From a checkpoint of a small transformer trained on Wikipedia.
Size: 8 layers, width 320, 5 heads of 64, MLP 1280 GELU, vocabulary 32768, 20.7M parameters.
Each number is 128 + 24 x the weight over its row's rms, rounded and kept within 0 to 255. Layers, rows and columns count from 0. Numbers have three digits each. The size before them is the row's rms in percent of the matrix's.

# down: layer 3 MLP down (transposed), 1280x320, rms 0.0397, rows 978-1059, columns 80-159
# up: layer 3 MLP up, 1280x320, rms 0.0398, rows 979-1059, columns 80-159
down978 096:128164129098117098143099113117096121127151129136158157132100090091099145113141125137126177152123100092180127116159098126120158139108142111125064101099078168157124099140159174121146140129120094111133119115143128131172117144121116116125092098
up979 091:112100113161144122099138102165092158117099127147153155128119121148138123133136156129159133109091133116144154129092137107090144109107178149134132157158111109121104117131110160133125139106096155140149115131125161136083092166155106164168067142
down979 090:098140130129159169137119132142130138118145148153089112125102112106140115097097119120103115128129148174089127150123150117111134126146109151113164121132153125133133128136121081117128118095109104090097137163110105199107146092081124150112129103
up980 104:111107138139121130139106094161085109073130159122133146150148123105111114129156164148076131144115110124127131131119141119155113115122144129142148124136102154131128137123113143145144152159114122110133128132134105125126124165158100118103118065
down980 106:060109154132154161114161117140144118127117110139144142121136122132139118088149111097137145149105124060170147129166153145146149131119144145132080148133110113135105102158107139096147098159129152104076120150115102164119112113124189102130115119
up981 102:101149108144075148117142139083129141113152106111090164112126081114113175132111107088131138116095140142134103146126077163124123134165116121116148127138102108084163150110130121093165112130112093108097176146148128110085164121110112130087130108
down981 093:115155111104148083152124158131139162171136131124104117146116103109142149126163126110127149150125150122110141132139115128136130103151109117112113161157106107139167092106112128123100113117085134132115109145104122131117132113122097110144103153
up982 093:141135105141134083132118092123123176141133114121169132121160092134118118159111095091104125137114157171110124147087116152072164132130105126115143135131152098136136116106101096102091121075157106113129133139112103119161125119117087149125157134
down982 092:147119117160099152131111178123079128138139147101109147136159151104141139117134100132147117134131131119112128144139110107167132141135120132084071174175158137122175127141145166094145101159136155131129116104162166161147145143123160115160136176
up983 130:119135144148120132124131117130123181127130105133119113111109132135127158113103131115134142155122097090129171179121173117130084129133085144147142166122052128149116117116140133154160146138114139137169127152139121107119096164097135116139131130
down983 125:094134095161148127146109134106122128149128108151144136099118158132097106177109135117188112127120121104153137149146148102104151117103124074132144130130151107129135095161150171113118154038181114116122159111116151104165148124122106113136132139
up984 112:118153156075168159109077094141147124098085179125127116160156154157122138136134144083156134119131132094117120118140157133111085134120134102142124107166148144123177096140142125130166138144143137162198119123181113151119097140141123159167114124
down984 103:140137118114080146123089081117098114146152135128108128094147139157124160099125165143145120136091115101138197112117143135147163146100098140114096144177127141076163152148141158124118130107111071095123130114145144155170131127094133125127123131
up985 103:162180083162107174092122120153126135144099173125133159148126144120146137172114111143127130178112154110120150101124147180140164153121141122134162141153069139123088071152158139160145131116120129124115157111102113112150157167103133124142115123
down985 100:124094116134102140127143148132141155071115115150134150106044127174152154051164124124140124125136159153147111137175149140151121104136163103131104161119099128116121148134164102113163071185170147165148133115105145085118112126128161096142151109
up986 104:129163127150110141129120130103131143128161109146159122117096140142143132172151087151152137126104127153121182137110105104133145161091145125099134124149134133176134097128105079137141116109123158139134129100119120225174096143155109115114143125
down986 098:127117125141180138099102110129121081099140128109160121135171146113191119128083143063105186114089161140131098136122157138098128124148125147109147125095123144128170141128142141106073117163124113128147116114090119140144117132112091106123134136
up987 093:099147157130145122095122088119113115112132167115161136145171098143137151131171133114090127130151112117088111136133130143101128130147115140159151109085114110178094091120114134155112123107098127123139118164145148115133142150136091127115108124
down987 093:115150138124110128126139136171105136118133106184129136122136187147157123089173160120180127105125124088182128129142087124135160141152116121096133141156193134118122157122128148099145143164140077126124171129127108120118143136047169117147104100
up988 095:134114124134127136164136132133149123154112111156106130141137153125150166102145151095072155138125112139109120115121130104133127120140153138124141143098142114137118143148153117104166159135121149157114155139111151116115128134106113139140107110
down988 108:114119106126156128124116124100108128103094160141126116100134094136116142139111143124122140143107157096088080084149108137139166118103106140090097097084152091098120121161120140112110178119145113130109155166116145110120135138123073127109130128
up989 092:112116140123130150140097097158113132080087105127109107151116129109132152113116125143131151140161087091146148125131128121137097123147153131123106165113125180141101086153129123109112158098169153113103126137126185131136115147110090140132179142
down989 092:144144133128133102157137131120153117129158093123105124102135114123108175140120114098148133104142185114114140158117094141090101130099122139128118086100107137133161140126138153152122102128144084146161161157158087160093169159137167109132158096
up990 102:098094139140129131078122091143158115122133137178104098119120113143132100100130122123101154136142162139178130109172143172151109162129145108122143155130109143147114091144158142110104120148095155128141109134114122159169101127133135130153109129
down990 111:127140131166127142156122129124147113147101108100155084132103125133144103149118117098146102143124119159169125129080159173130114120101152101146126137118116168143108164147128100131157140144114144120121121100168127142145161157092144137166120141
up991 098:087148132139200115158146102118135161129129109123113120145162100134111141163129127134143141130108090157112123132166118159157153144140124128175135108091105133124141138119136135088148133138107110093137150138133106144140131140163093132110140132
down991 103:182113150094124112156171142119125149122114133110121151182112116121117108087161153180137141142125128116072115138139107130094087175116123120137125125110128137162138112126176117140118127094114107182121126129166133132110152166133151129146155159
up992 094:108144115153176124116122167136138110134125107149111162113146165111134126159179114096168119142162139129090180130087152110127128168127147145141136149138161129134116086095112157142098128186136132126072141131113109127101157152091124077143135151
down992 089:119103158156182123169134122173105126132105142139132050119123131146086129094090146146101142148153117122153130104145125108128110122107116165147148148132158171133122107116117118148141129135122139158114127119148145140185146130150145126151104138
up993 097:121122134138136108121104124136147111112116113194111144099112129128084176130146133097146120126118156109140119128130155120125154121104165133162155147148120157179125125114142150132203145116123127159121060121119128160118130126125078190107102134
down993 100:132152113125081112135152091141120153128147147131108135174169154127178131128078102153161135111112136144111083173127109136123132126106139163125108124170172101114149128136148111135122164138136166106104125195179119179157123126140102144124090132
up994 095:127086120088107173136130137142126121159134137095080128102116112096130124149121143099100159131127056103076127146146153128143078131165119141120143125136133103127117116139103169104129104117146112095148128163149150112165145086142097163129152177
down994 094:180175147166137086088162110117128115133167073130125121135141123117094112145093092160169178101155147158153121111125138097123138133103102092122073102111094132097146119100099101128164094179144154135069141074127101156101113130132170111152103132
up995 099:100152136123120123123149146110165150128126134078123133062134163103122142077135166117153142100172108131103094170109098156115061150135146130154127126129127133131142141144137113103145120129120193123158174147152118115102129112114141078125139144
down995 103:108165105103103134135088111133141162112143128113137157124074152157145148126115090161094119105134136131182133109158165122137098157124147130151149120144104113091136131107161122109147168093158150131144146177149153120084125152138148118184119114
up996 100:107112142099099122122094136113114091122121108089152092101104130120141117132123169131189139106175118119151137117093154123111119126131105132104136109120149139159114127111130160162071124093135067130162150134091152164109145159144137117126165113
down996 104:102087129131135126081137130114111138127140127103149097081132156134092129135108123118148118112165109133136098116089155160111106114121104128106171120108130138142097100107174086149130138133113126102154133113137157131079135154116143139093138139
up997 097:173104093151115083113103162121147106139159120133128106112116148129119146097109132132145167168110125137100150106130120078109105171140142173127153125106155137159083093087121108130138156113105145136122120146140168139151126180120157139169091149
down997 099:138177142133148083127168159117156113140086104115123127129153106137099121099140124167087127147122087081155151138090118118110181104149125101088134147116124139148114118138126143133088154165134105135135124161117135123163156100133174148115121086
up998 090:108166118150104132146110154141085121126096184089116152137111149128165152142124144082114101118150105129086160141157165111137147115136170137155120139149117128141142117144149142101118156080083124142079114144096132148153100141160147172135144130
down998 097:099148161121133119101107119134101126129144126108150141146113105153100179120124124118133133136135141118137095171138116095101161142130130166149102135131179112107131097165153147181079135120112136120107153141139116122120114156132102151140126098
up999 096:125135134121110111137117112116118206141111139138145124145152107121125166131117151095129120135159107129091109089138111131131117126150088145138114070144141157142089155176114163128146101106122126131091137143119130122111154133155138083170095148
down999 097:116133132170155129162166157155098126138097176144135156152105105135145118139136080153148123122135124159148162157112121148139129153119166114141130161113105114169133103123122125112142151140123151094157153124156117149121134153169154124085139136
up1000 084:113144135144080146145129136112120087110134119122121160135136104090121117132099102153151171115130092120184152126135158093126091130117136183123151120157101118149114100115140109134143158165134096148120088137075154159128126172107164076168141140
down1000 090:159143124122130113114129120102154126163143172114161164133122157157108128139150128109113091112077135106133103154141109153119123121072141161122126134131163134165168142179149148077140134106144083104124125105123108158085103120092122131110176160
up1001 095:109111173145132141134120171189137123112150129125136142153087127131102143081134154209112113130121143118113175144162152103125102120125087104113138101125126136122153141157171124143127119123082065087096100118155119146147112127107138154108152089
down1001 101:167137102118145161107121109120095177103077190146101101112135101097152130094110125117111095123135162136113161132126174131127092119140147146082116135106160104142133118129100153122110099107155155106109114123105104163140112144141139119144148156
up1002 095:069123164093147174119108136112137087099125091152110093095142178122115130121166097133113133144125135101141173135116113124180156148138136121158150103124155125133136114151199113123112145079075109143147155142114122089160090110112086139133102141
down1002 095:163134171136137146107149106136156118132138143155122154125149140138123099075131131132139175152111124120120128112131159137053133160099113099149110125135099115159151077114078153156166193136165159088099089158127113147128100129146123110079114136
up1003 096:126120106138148140095130145065145123108163152133096146117126132148126135136093134114146129104125148139129139097126179135160110152182098098139092112115161120138114103127147158118159155096146120120156142132150107136103145127182101170114119092
down1003 105:087149144134113104153102103151116114154100138149096140130093119117133131104113108134159116116121078161121097152091124093100111098122103178121127104142184098156150196188134127138163127151090076143128134102146162124152129101149150144135115131
up1004 095:121151139156101139118112122160048157094133055136111163132144118114122137128144148146136148150096110153136133094134170115106113096141143101127126109125145149160122131161119121129129144106126143144155100140129114127138144162120167103145077106
down1004 102:162106140120125104103145090161151149136149153140106154136095145124144129128093129125153109147113151112125082135100084156138144163120151131096136152112156128181137145138152120185108191122104147149151100164137124118106134100137107152139147127
up1005 090:089145136127151162123135131131093123102126135093114133072108174127124114108101131064187154144142133144150140132138129100146153169130115131119130123119109157109153101124112146195150152156145174120150087162090123087129118132096123079163125116
down1005 086:097096164089126136081134135174139133155115085111098109159096131106127129151140113111085134102171102155095160140153107170169127124158136143102126136127129148123143139098107121109078109093109084138118129094139069142114143085117120152112116171
up1006 108:121170120122140095131140145172122133156123167153112044112121112194119130143086125137113068128097130113132126133146108118116147165164079135120141100180144145139166128089103167109120152089145133061187078120136121139153106134139115130134109095
down1006 113:122103136170127137123115134145105105129071098099116123125095150146102140098141158106150146122172124150103150149101176143117135135133153094165172140126126138136151110113110135098165128116127157129151086099175086093126122130126121132114090102
up1007 093:132104187160104125119134146133090152156156113114120133127145100148120114117140125150165132132115102145133165202129131130125109124148159095150119128117154139121129166137152145116143144140091060083143144109121146127165134103144132124176129166
down1007 098:155097062117156106113173124126178141171106126108129134113066137117097118074133099109131092086101173124123152113123105143119124112074154115086122131146133114148161140103118123113113083127112095134121146126125124140139074131102107129115108121
up1008 095:128139159076133155121137148145134140162126156119120143109110120172121089116136083133113173145129107124121131141111131131122108118136159095094143144116109126170135131087091123125120097131104098149124105141111125123159146150135149160086096092
down1008 098:096121117142118130150136147123072101197100123101122097113110126135126185124122127130118150156134112121134157124134113139090147151139118199158076129147134104124096154163142136113096151146090116177144117114106162127133154132178142161111105095
up1009 093:142142129125149172141112117168137126127127049118141144092165119147160172125104127121172137120120094121103174144119177128089132147098109108108159159097158129103122128124139111147157159133137093090127140132131144087135129132116098121107124156
down1009 094:144124199123127093135161112112122124115168131169114134115152112099148138140125136137138119128168115094109056122114127136125120145135110156096063177147123137115109090138139152140107075095094167192154096080106106126071089104115131117179141133
up1010 103:128135118165118171118129118111150130142126114157114173116111126141145110089116146114110154131111125123077119101092148116113115083162137127151129105163134125137153145118141108087128155095101144127120144103134118173118184137128114137097158093
down1010 107:114102143144112160129076127099121120105078147110147134131125150125136061107118162083117145134115091142143137140114111117162114132118109139131152139142147181142138116103162104126083137111113096142134125110134109128107131161124097118115191085
up1011 093:112143161101149149109108135157114145153186156149133134158145183130112135136127146095145164115110137152137121143136113107181136112135140093118093128146170107120166129159152145141148125140163120119119120108123132094179116107107152111161082117
down1011 097:123085130125110167114118143134150160152094131135091092145157097136146096090128182127091133119141122160130159106137165097120110125180148104079118097153166111101088101125134148129150133097159103111148116110141142099131143124140157139120172133
up1012 095:140117137126127133079143175164157134114089130125154176107143127121104118107148117113125139098104107101133133147130155112087130133163096114109147137169109136139134100130086113138114105121122142134116117142133095158143156113159114128133076138
down1012 106:126151139115095146170137089147131118151126130109079111145105147107124148112142130163102145141147110117149171130095107063110120085119127138133139124175155073159105110156114094130144155185084124147138135141156166134184160119171121140108103135
up1013 088:122111134091102127093114102158156170107110132147167107077159131173161186126095139179143102094124155129114150143124105138187092133138115142140169100149134148171116114115177092099104151111135120150111153134148126144071102155134087104149091143
down1013 096:141153123097154107094118156114109088161143115164169160103130140123135124100139090148127164158138125146150136162142121150109129154080150153143134115077099176110100137108144127109150130106144108115125111163082110135104089098151122108169118136
up1014 097:111127147174183125125129110121096088091120111114164154123107109153119110116122144071150160171110097142156130129100105140126119125117137118122137109139137134113136058167135164157171134116152172135159131132126110108124123150109110159138138122
down1014 095:131152109123144135139160100143148149132131113138120159120130129141162099102102149135142117110149124151128124130173141128139134107168173144145108077160109127110133125181112097120141175119107121136107112107129150085125104106135141115136168109
up1015 100:137156103118138132126121128183166170127144139088084166118130108080140161100145105171187161124112167123152134183152163181132139111111113145155127128118127131136127129189137153110144178176142094090116136143144150141122137142092099164117113118
down1015 100:109127143129175144126051172113117092116108108150146176108149160147123106128139139095141127113125121116132099159088114153126128141092128112098074113157098168123156112106101084136151112099119145174182098122150134138131104143188150114119149086
up1016 091:099165084169139114139129177118112099150136144101167108128129120112143131145157155121120159136085142151122096156092155096101116143167126109122130163139166131115119134141145189073147143124104145160114141100124135102138104122147133083150110131
down1016 087:101092120108132131118086109141143123093157121125095153100153106168161140141123110148128122135139142170118138163126136151138094092098093182157120093104161102114121139164118178113118136120164098124165153146140106164098138106133110136091165142
up1017 093:151087100105145142134093128107157136125171143147135123124118151164116116145101132122195078126157115115158096132138096191139111107116131138116170113157139161116144170071144131111159108150100075103144179119138137118151087148139088091097153116
down1017 093:175145135180125115131112153147127143097135112135125082135127142157158104193156151082123104161150171131085110132123153100176111147121107123180095149130120102121091173114104126157122143096089196123108099117165119168126171113135158085094121115
up1018 096:179111122120090175133131132112147137127170148130145107132129145159138131128073110163102120148082125136109134150060078109096126121138139109112169146154122101103127093145109154144168161089139147099125137150130127128085127130134114145110128118
down1018 100:135099131133171141106155165160141153123120137145108115140160125147144123156169115103178090108166134138119154134142127120167118121115135143064120168116154133120126131121080132124132116148106143159103115137093110129158121135139138112110103126
up1019 107:129153107125149114145096133136144138131124126117109113118133172173105116133154142169109136128115173120138106156135128097155142134176137130144133111125111086135091140134164134171088126119174116112104127105099139095179119085133094136144142146
down1019 101:168153109119146132138134107081127127174187163084135162131114152131139129110103103108110128157106100105145122110113142132117121095179142087135112089160141098159141162149097107181135138101122090067143108155116123109106138159152089142152121141
up1020 095:083143124136150129119147138105127147111124099112144125105128106118115149112132129071081150094107141091111132132131144151141117131117102098091171164129129134171155145145095140122072124163096130130106108130083117125142135134131138087151104126
down1020 098:109118160091107105115115160132127122149101109135115098149091159123126141134064112124080127112128163180090118133162088124088116126158135103141102145117130138089107151122081107105151157124129132107157135115157164116134141100136125127106151129
up1021 094:143107147114128120109101137130130139134141082076084135125142126147176101129117150113123133123147124150127160091135121134091134129119138162151133114120090144112145137107122135120132143121132125137115128124153109124126093125124131099129114148
down1021 099:090160117112123136123135140100158102101164127133150145128107130143159134153182144137074143120120084100151125101093136105149137125166130166114167140080147143085136111178124117164125118133153120113168113125100165142128139115111142090136150156
up1022 097:156080162108096111124129116136109144113134153103139089125143145123149166149131109119122096129124137108126088072148149166122120142085079124145151073153140109118151069075131132128123146123136065105172101150150121101157123116116111141142154157
down1022 105:154111130126114109175138166100130125162106136104089150160107129144132105131135134123104114162111120151087146138144130113134123110145153131125109155117135108112142125113083105132127136153096131143087117135112082161105144125121175111095096186
up1023 095:130127118082126081151078141111145120099097098081113103152091139145164148118109175117127162160107116121130115136128086132130119157129124112114157141131134152135145102123076130120171152166138128134157161157116152124105139146142120100159132131
down1023 100:141064142095093110085098138156094129166135154137160121146110076114141111163098162116148143121168159166096109143168125160097112167139102130162122122151147107169103128167154136122141161099095137148154135096104118106119122085104114133118126137
up1024 136:116108136146106120095146154147112158119154145127138115130130134118143118111111131159107118136075127098111128147105129139132125130114161141136145101087144115108120176083140133105143123129128114140110145120140134153139133134179114178170090133
down1024 121:122122142125147111109151114112144103147104121119092094100107127136157123150140090143109148146137107167080102105098087112177108114109108164132124106084157117120125141131116115113089130107136135110138147171158122105137098114141113099138138128
up1025 093:166158135156137106117146138152117144103108117137103141118146101124134103104148135120149128129107101103164161073093166138113101139140136141114142106088113176109145141162100126095122141138089121098112113128137126077159107144123148095142129126
down1025 095:096128122127131110092161091131087116139115124126131124092122115156140141111129155124094149120178119103106115157191079113146158133114092101140099104133147110121159111162159091101123148114124147110139089151130144135110112107155162154117150114
up1026 096:070101137128092122131131134138132135112084189126121102125143134115100181109133153105119109137132081115132141108142115099146146116085165134164157145157150122151158161109123113106108156125167126102157118153103172157194071106164158131119114109
down1026 095:129159162104164154153150143114153119145106145143100121120151153110099172128110122114100086154140152140128130083126107144103113123120124137137094131140114080135056147111097161113102115135120130195153152147122103099115174055112119162110062148
up1027 092:136125127146139144149148153109109120099143096113132135123175139134096112158107154149119170138110112113109139132130137139141085122121087141144142116122177135131157094181093154099152180153133152089128169152141146153113118149133147116115142131
down1027 096:136138117154136107105134106125125113175096119149110120133099078139116144112139124102129156142161175137117127180128156079107159154161155111074085152111092150146149143127167106134115095115112161179124125135124126085141157117134152121120103113
up1028 090:131138160152118125109145111097141102110193157123114135153118083119103093122124085128071138141149117141099169162113134135094129108102136100113146115101103095135137094113108119124100129070131133148189116128185154080149116111107118149101106115
down1028 078:088157116148199127125163122150120157113147172153116108149154130147123154119118174144081124145134101170103102135195132138172116127131148114178098142151100130112136131135139132150162171097132162143124141118118129131151152103114128137146121079
up1029 096:156128097157107160069119108136137141126183085158120123075199117107105096100132152120101100158110137129119135102124095102126145142138125102165123109141109109101148155139119126100127110099128100098087106138099120142170125135096149138130119143
down1029 102:126140091126145137124078124124085126112109101136155140118121135104099075106127150140103104129122126104124097097111143095073148111170152107114121120095109108126077119129061090159129142166130172151147101141120155128153151123127116153145094125
up1030 105:102102115106135158128103110147132109111121134143123110136123149126115111091119149101131123132109124125148145142142120101132193166058133092082143148143103110092140126160074130165119114098125131146170117152132126111115156149135097163123142114
down1030 100:152144109162143167177130079130134155104158109149114148146136160164096124148097101127113125134118155138141135137104108083112112161139118116088125164139112136108127143145164183167161163107095141122113132097119155117155168136111106094115095123
up1031 091:151191145149125138120141091093115126139138128098089109127102113130146157157121174149117120106156095097123117155129127098126076118165162166104146100138099116172110162123157127118144119097073132142137144134079120078094106117124164107122154128
down1031 101:117147140123154156148151130158162094125152117131108117140120105115145150100139119138124102169108117134168167094169125128126144105109126120163103170145107131141116125116087132101106151145111155181132084137132084135098158128128081150139126122
up1032 090:123175131128096137127138097101122113151120136143082138109093141123136105130123154150139152139102119127131111134129148115111130141136143144128152105134123088160169155120129129124110181111131135166136066135140153091154160081105067123112098107
down1032 070:107173124150124140105095113084152137132118099137115121084138128129181168123132137145129117145149115135116110055152130149175165120121111128158118110155122110152141133159095134115194124096110139140129081125075080137121131085105132107123153093
up1033 088:136127133142129147108130146091092137092121113126166132113124117096127153106122150134141140094148088125127148134084106114144117188177120107115133096136105140124135133080122148045116139117121124106093115131092127130160104186102115126149135147
down1033 101:149104111109156123102118161110142127135143120158137154143162076111139123165141118125121174126115103120133147106084084114159142098126109168120146134124100101121116138109176145110172129139139121149147090124136124116140160138101138143119148108
up1034 089:103114109118077141154134132159145133125109114123126126149122131116161124127125175178123152103114112144146164102109103111107141152133100107102153116093123106136138126121130105092147116159158165137086115169105140127145149104077178153158100107
down1034 088:129144124120095111114136132106144140131128114101127115145098128144116136143114120165145125119110144177115165123174118132113135148113106106145081116102108133120153163123161148074155108114116148124080106123151110147143133139110146123154118141
up1035 113:113143107083150125162133151096168113126121118129113127132103154150148143148068137101136127090119114107088091096093082138120105108122153129109139111158119126168139185139123163114122108129151148113140130142084121111173143120111127092134132153
down1035 101:155103148137157097094119103113160133129134124154116093103096135123131119124164146126139107107135130114098123144109148088105129090133089115151139139133093125130078132154076123127150157158126135069134132062155141127140101112097098133153138131
up1036 088:113079135121146143079136155081085103184107111112094107146168106133098155144124136106134125140127102156143111151120146142094117092103137122163166118126150110109101143133110087096164082139126192075118124171111093150118158127144136132139123104
down1036 096:116131122143122071143131098106140095125120125084130150098114117143155136127088137111126120126099125129106158144155096175102113107106076142136138110131129116122165134136120133150083139152140086140164119144133141133158121117087141095104134126
up1037 089:138133142148131150135125155121156136133132162152133138128125144106159109081088147115147147132175127132098154131113114093159144142116123086108120151166132115130143141125104118132114151111136096152133169149144100133163148060150147145150151106
down1037 086:111135118151125096136074139123138112139180134106109089151151105129129129099115126113078116122174143134155154097114163144116135145140109141128136126129176120103127123145101112099093147108134176149130147089138147122086124121141146131163126121
up1038 107:143134151130159145136110147141109136120117111156119111104114157164141122107113153182108142137145153142174105131084133114095118153115119122106087121152141129117145134093208134097089138111117129134152121127139117140159123127137111136101070137
down1038 106:142132133135115115140159155104120130158118137107143114160178109123147123135109146110136120135167095112127107167100118173143154096136178164131178048151127119149108129114109069126142142119087116137118104164109127129150093057155159178119098111
up1039 101:090138159130128134104123118119111124084127095098143126083103093112129127187143110126158082165166137154115143153096122120162133121166153153124127172129145094140165122099149130117144132138153166097116123114099129148170148157146141128193141130
down1039 100:125129125089105156127111142092121115145115125138169100148170163151143080168141177180148147099120090101181112169103088103089134181078139117127107070141147101114094148129147101131167117138128125173153126157117155097104146140173124138160127135
up1040 100:129144131186160118115122116133164129141134124126120103098067106128155162116083145115128124134153105093142144105095117104111165093109146154135153132132105141140134143140133124149120098149099171135113093121122161118122146135133127167099155136
down1040 102:174127148119169207157123134111089165118108159170139160145102186117102125161102111136155125185136173153103128140133105094155141142117077145108136125155152114148105150156124139158122092117132144132137118095103145127107129113124127141106177091
up1041 097:121121132160139149112105152130132114133149122140131173110136145079119115116110137106150132127161112137161085126153117114134165139110155129121147160155121148110126094158070138181100110080088139125146164165131126104113118121157075137161159151
down1041 101:110098090121151088163149177155161128179063124138093139118055123116098096100115112099109124135128106161088119139121144155126098136113146143134126152142102149175061109114146156078156132111137111130111087112122125119141103113119105143151116145
up1042 099:112126136076154164109118128134158155101135127139142094130100100098148106081076114120135142054141130120118140136128125136137148148177121110126156116134170150092143107122119089156164130117093102116086168145115104114160139154141141071106141109
down1042 105:153117126148101082168117113111087132107140132111159118145132144117118114089122175141110140130143157137080136116102143117132132104122163154167092137196089157102103122117086125099137119192121133172125128142131062085143120154165124100124130147
up1043 097:113123120120149116121124103170169099143097111166090128086113130137111145130138144086127095167126105111098172130126119124126193088073128111125130168141101100110136108127131132139115150099144133125127125151162136094116117138139110140146126165
down1043 097:141099150117120162169138127123139152107142149114141089113107107083096164157131154069167100154123114137144115134154186117144117120170132143150113133177132123101117121145142161130134092161082124149135162130094138067106135101136166107123142164
up1044 103:089120079150147089145135145114115121174125120123133057097135132148097096123133128190168146109091145151126131153134138157102112107147115119145174109148149108171124169098141108118101147135079091123161129137146126120130169121138123123141112138
down1044 104:075140066165093057126105137072115143125158149128137132181113132140143118136117163122107163140112162112118135129107103157094121117131119112104154129181138102137100099134102142094127119133141118140131091133134135114120126161140155118100139127
up1045 104:117147112143090150133136114113123107123125077113108124162170109114135156088107110123123153136130082110118164151124167147120126152112122147141146136157116174108106144150125156115148103086167138108124111102157122114161159132092162136107127098
down1045 101:139108103124089126121121109132139097113115095099140094170173091121102157094132132120160139076188152098113120102152155152151160129118119136167137112144125067089142108122131113166128111158149150123089119132153111133093123096148147098154150126
up1046 088:150125134114150136163119177146121111135121137114115122121084136104119119152135149134168114116089120141093096154141152091094135120120132115109146144135101095091121132099118134126137188111130109119135115119162095143153150120091152143139163112
down1046 093:127108146173152149166132083137123119151171138189118133130124117114112073098135096094145099117192154121170115114142141142139137169131125148170144153145130171126124119137138143121107149116113116130157165112124132166107118099152116130085122158
up1047 099:133124122128074103133112125093133138068143144161159114111118114106155124101119123187083152074147120127143122152098165123105107121090092180129122151121145125101122092132112123135126127106106080112135135123102095174189106124154131111155158129
down1047 101:134099112117162142097111121110126113137120145136087133154155146141148153132113106104135120106108148140045150122095140126135096115121077119122087138111150141115137180156140122118112137140123106122128115168113117107113125182095124162086110128
up1048 096:104189161155133120128133113151113071112178123095129114132136149143116161100156153115093132136122155134107100171166167116116061105111112116136150093145160112156141128143193105140107131112119098149102142131126111134125098111157154158121139134
down1048 100:139140145098137113103180154149150130109125103141081128091145123143147143116110098164165115105104127117152095072104121125144173127096078182132124094098114101081136160163113132134158099127151127112083125143153096130143124146149111154112097105
up1049 105:099086113139148166139111132138131147121118134121133121113113120132178128158138124150110080096117141121155133138144136122076089161163119118115169097128142139106164119123134120123154119168113170118149149109120121117095114120144174119142131095
down1049 103:114113127141149153156144143107125137129122154143183155087137087134086145151125116112122107185078124118131107131140127163129139143130144110134138136146110177146170158147123121137127088145105081125112088128170124101136087142161094159105151126
up1050 100:128125148123142148088148106099122184123109134108105132098129118144106111142087128117130105105094095151153073108058152128106121109135132165125193116106086150097150189121149135145182149090112100064156163128119153137109124124150163126088172098
down1050 102:113094101145149109108082123141129120111084155119168126131171141112122143140113102125135161131119148094121167107184137194109097115164116127109085165158129102077152110132109129103082159165198155134117078184129124150121111110102131149126134169
up1051 091:106128101151138158121145152131111115121146202099111110127116140113130130139134142160138130141168149153116140143137168145114128141140140103104130155095066123140122134095129105116114110116100126118124156138128096109169110095142121113134127141
down1051 093:120122112123164125097086086157117127136084081145105128119146110119146118117178142115117108105123119122164149103132149148163140079096159098102134080133153086137118143101132141139102102113147132095093130112093154181116152122160139121087139154
up1052 098:139114172104149109111096148105133159107121164139175112111139159127106113108146129131142123165108158144093073116161115144179119177112143101133126122125114125097158121138146140133117148157170157137113121178097133138113090152165115132142094113
down1052 093:159141137152114093147108091132139107145094120168159143151155125146122123101152132123124109145182093095153120154121123131125119159150117131115089123081090122120135188156107167186160097113154165134093112125157073124096132143170121112151075118
up1053 095:111147181128099181139113118149117144152135138094080173114128137108101152130122132115120126152096127161174068104147137116119127146147173138165136131114127082111119147129136145137160185095108175126118115211112116142107094152146099133129142164
down1053 086:086150123149149108112117116130119132131116108131060097147165095125176152121177137137115102160138110129125110151126137107160125125121092141155116126138098137125108102107158160126117141111113112149113166143146113140133142162160150135136130115
up1054 084:144122165131126159148119104068176124117116108136160110079146140143135152135122145130110113165158088142079139147135142132090111120147129143141138139102133120157100133154134087089139119134116130121083152105151113138105171153138135154113169096
down1054 096:100182152131143100111136131104148116111136117119116106117132099121142153103132089099106121141119163074141120060126091151158121120086169129150115119167118197143126131138130109107117120141102137117139120168162189115145134100106126091118124117
up1055 102:102124167115116172142162121121156157132133131046133121127141112144165116112102127093136191102128120131112125156108130106140126127114097126177130148119099116138155111133136140136127116095141113139113171161129182136123150158133130136138106107
down1055 109:154133124105124155116130131126072163101173162130178080122152103142156123157126166130149110115114115120122120142130118115127116131106100123142121128106137121129134104100121116158078099103102187180106139126123095139136108132084130137133093142
up1056 090:129109131152103137118126095108163162139167134141101120139146129137154124100123090128096167160142109087076126146088124128109112119134189137179161087168101088103139145127080091128131154146140087097121128154112182142119169113105120130109150128
down1056 089:136175114053127104112137163140117125174124119174113113124144152152128146105146158104142109115147144167100138106142109110107110106141138126110108156157151143123116138106169167124128099134167173148141130084152105131138149106142124103114115128
up1057 103:102100138142150127151098091122134100121153087188168157069145132092115152104154128112119111143142178135120168129133100117096132111149093138127135113127161129156127124147132131170144105125087143120104103126145132108154158126125126127166121167
down1057 102:128082125137156139108140120131136128105129130084120113093133150159155153158114114091160149092092103118123105138099154113122124134131157119134136073162114154125117088161148134071113110150140070140137109105118122097085107123121145136122086089
up1058 100:116125121106147168098126149152117122149130153097079129173138111123143134089148138129134127088135169163149122165110123129104150126177175125116151136165059129131092152116100121136174120132143141133095105113132175087158140137124167118110147124
down1058 098:122124121111121147197137105122163117106130148148140142103078138178126114132157118123119163156076147124119150087168132140114135156114186116119149137090108133162145109065090158106113137135107127153141120155148123124110149110129156069182106139
up1059 098:116069084172127159102126129163143136143131132142121091148113128125106084157122139159150129121157116099124148147106124123097145140127108112132121164150132137173136098123131118129150130134122146127119157123105132147154083128146111113131130099
down1059 098:163141127106113136113116139109135134113140128155122145157166132154127121177141090155121132140134147111155167123097161143148159151082119138163139121144082123136112103117118134175120105126073094086122131102167129126108121109151097099134178102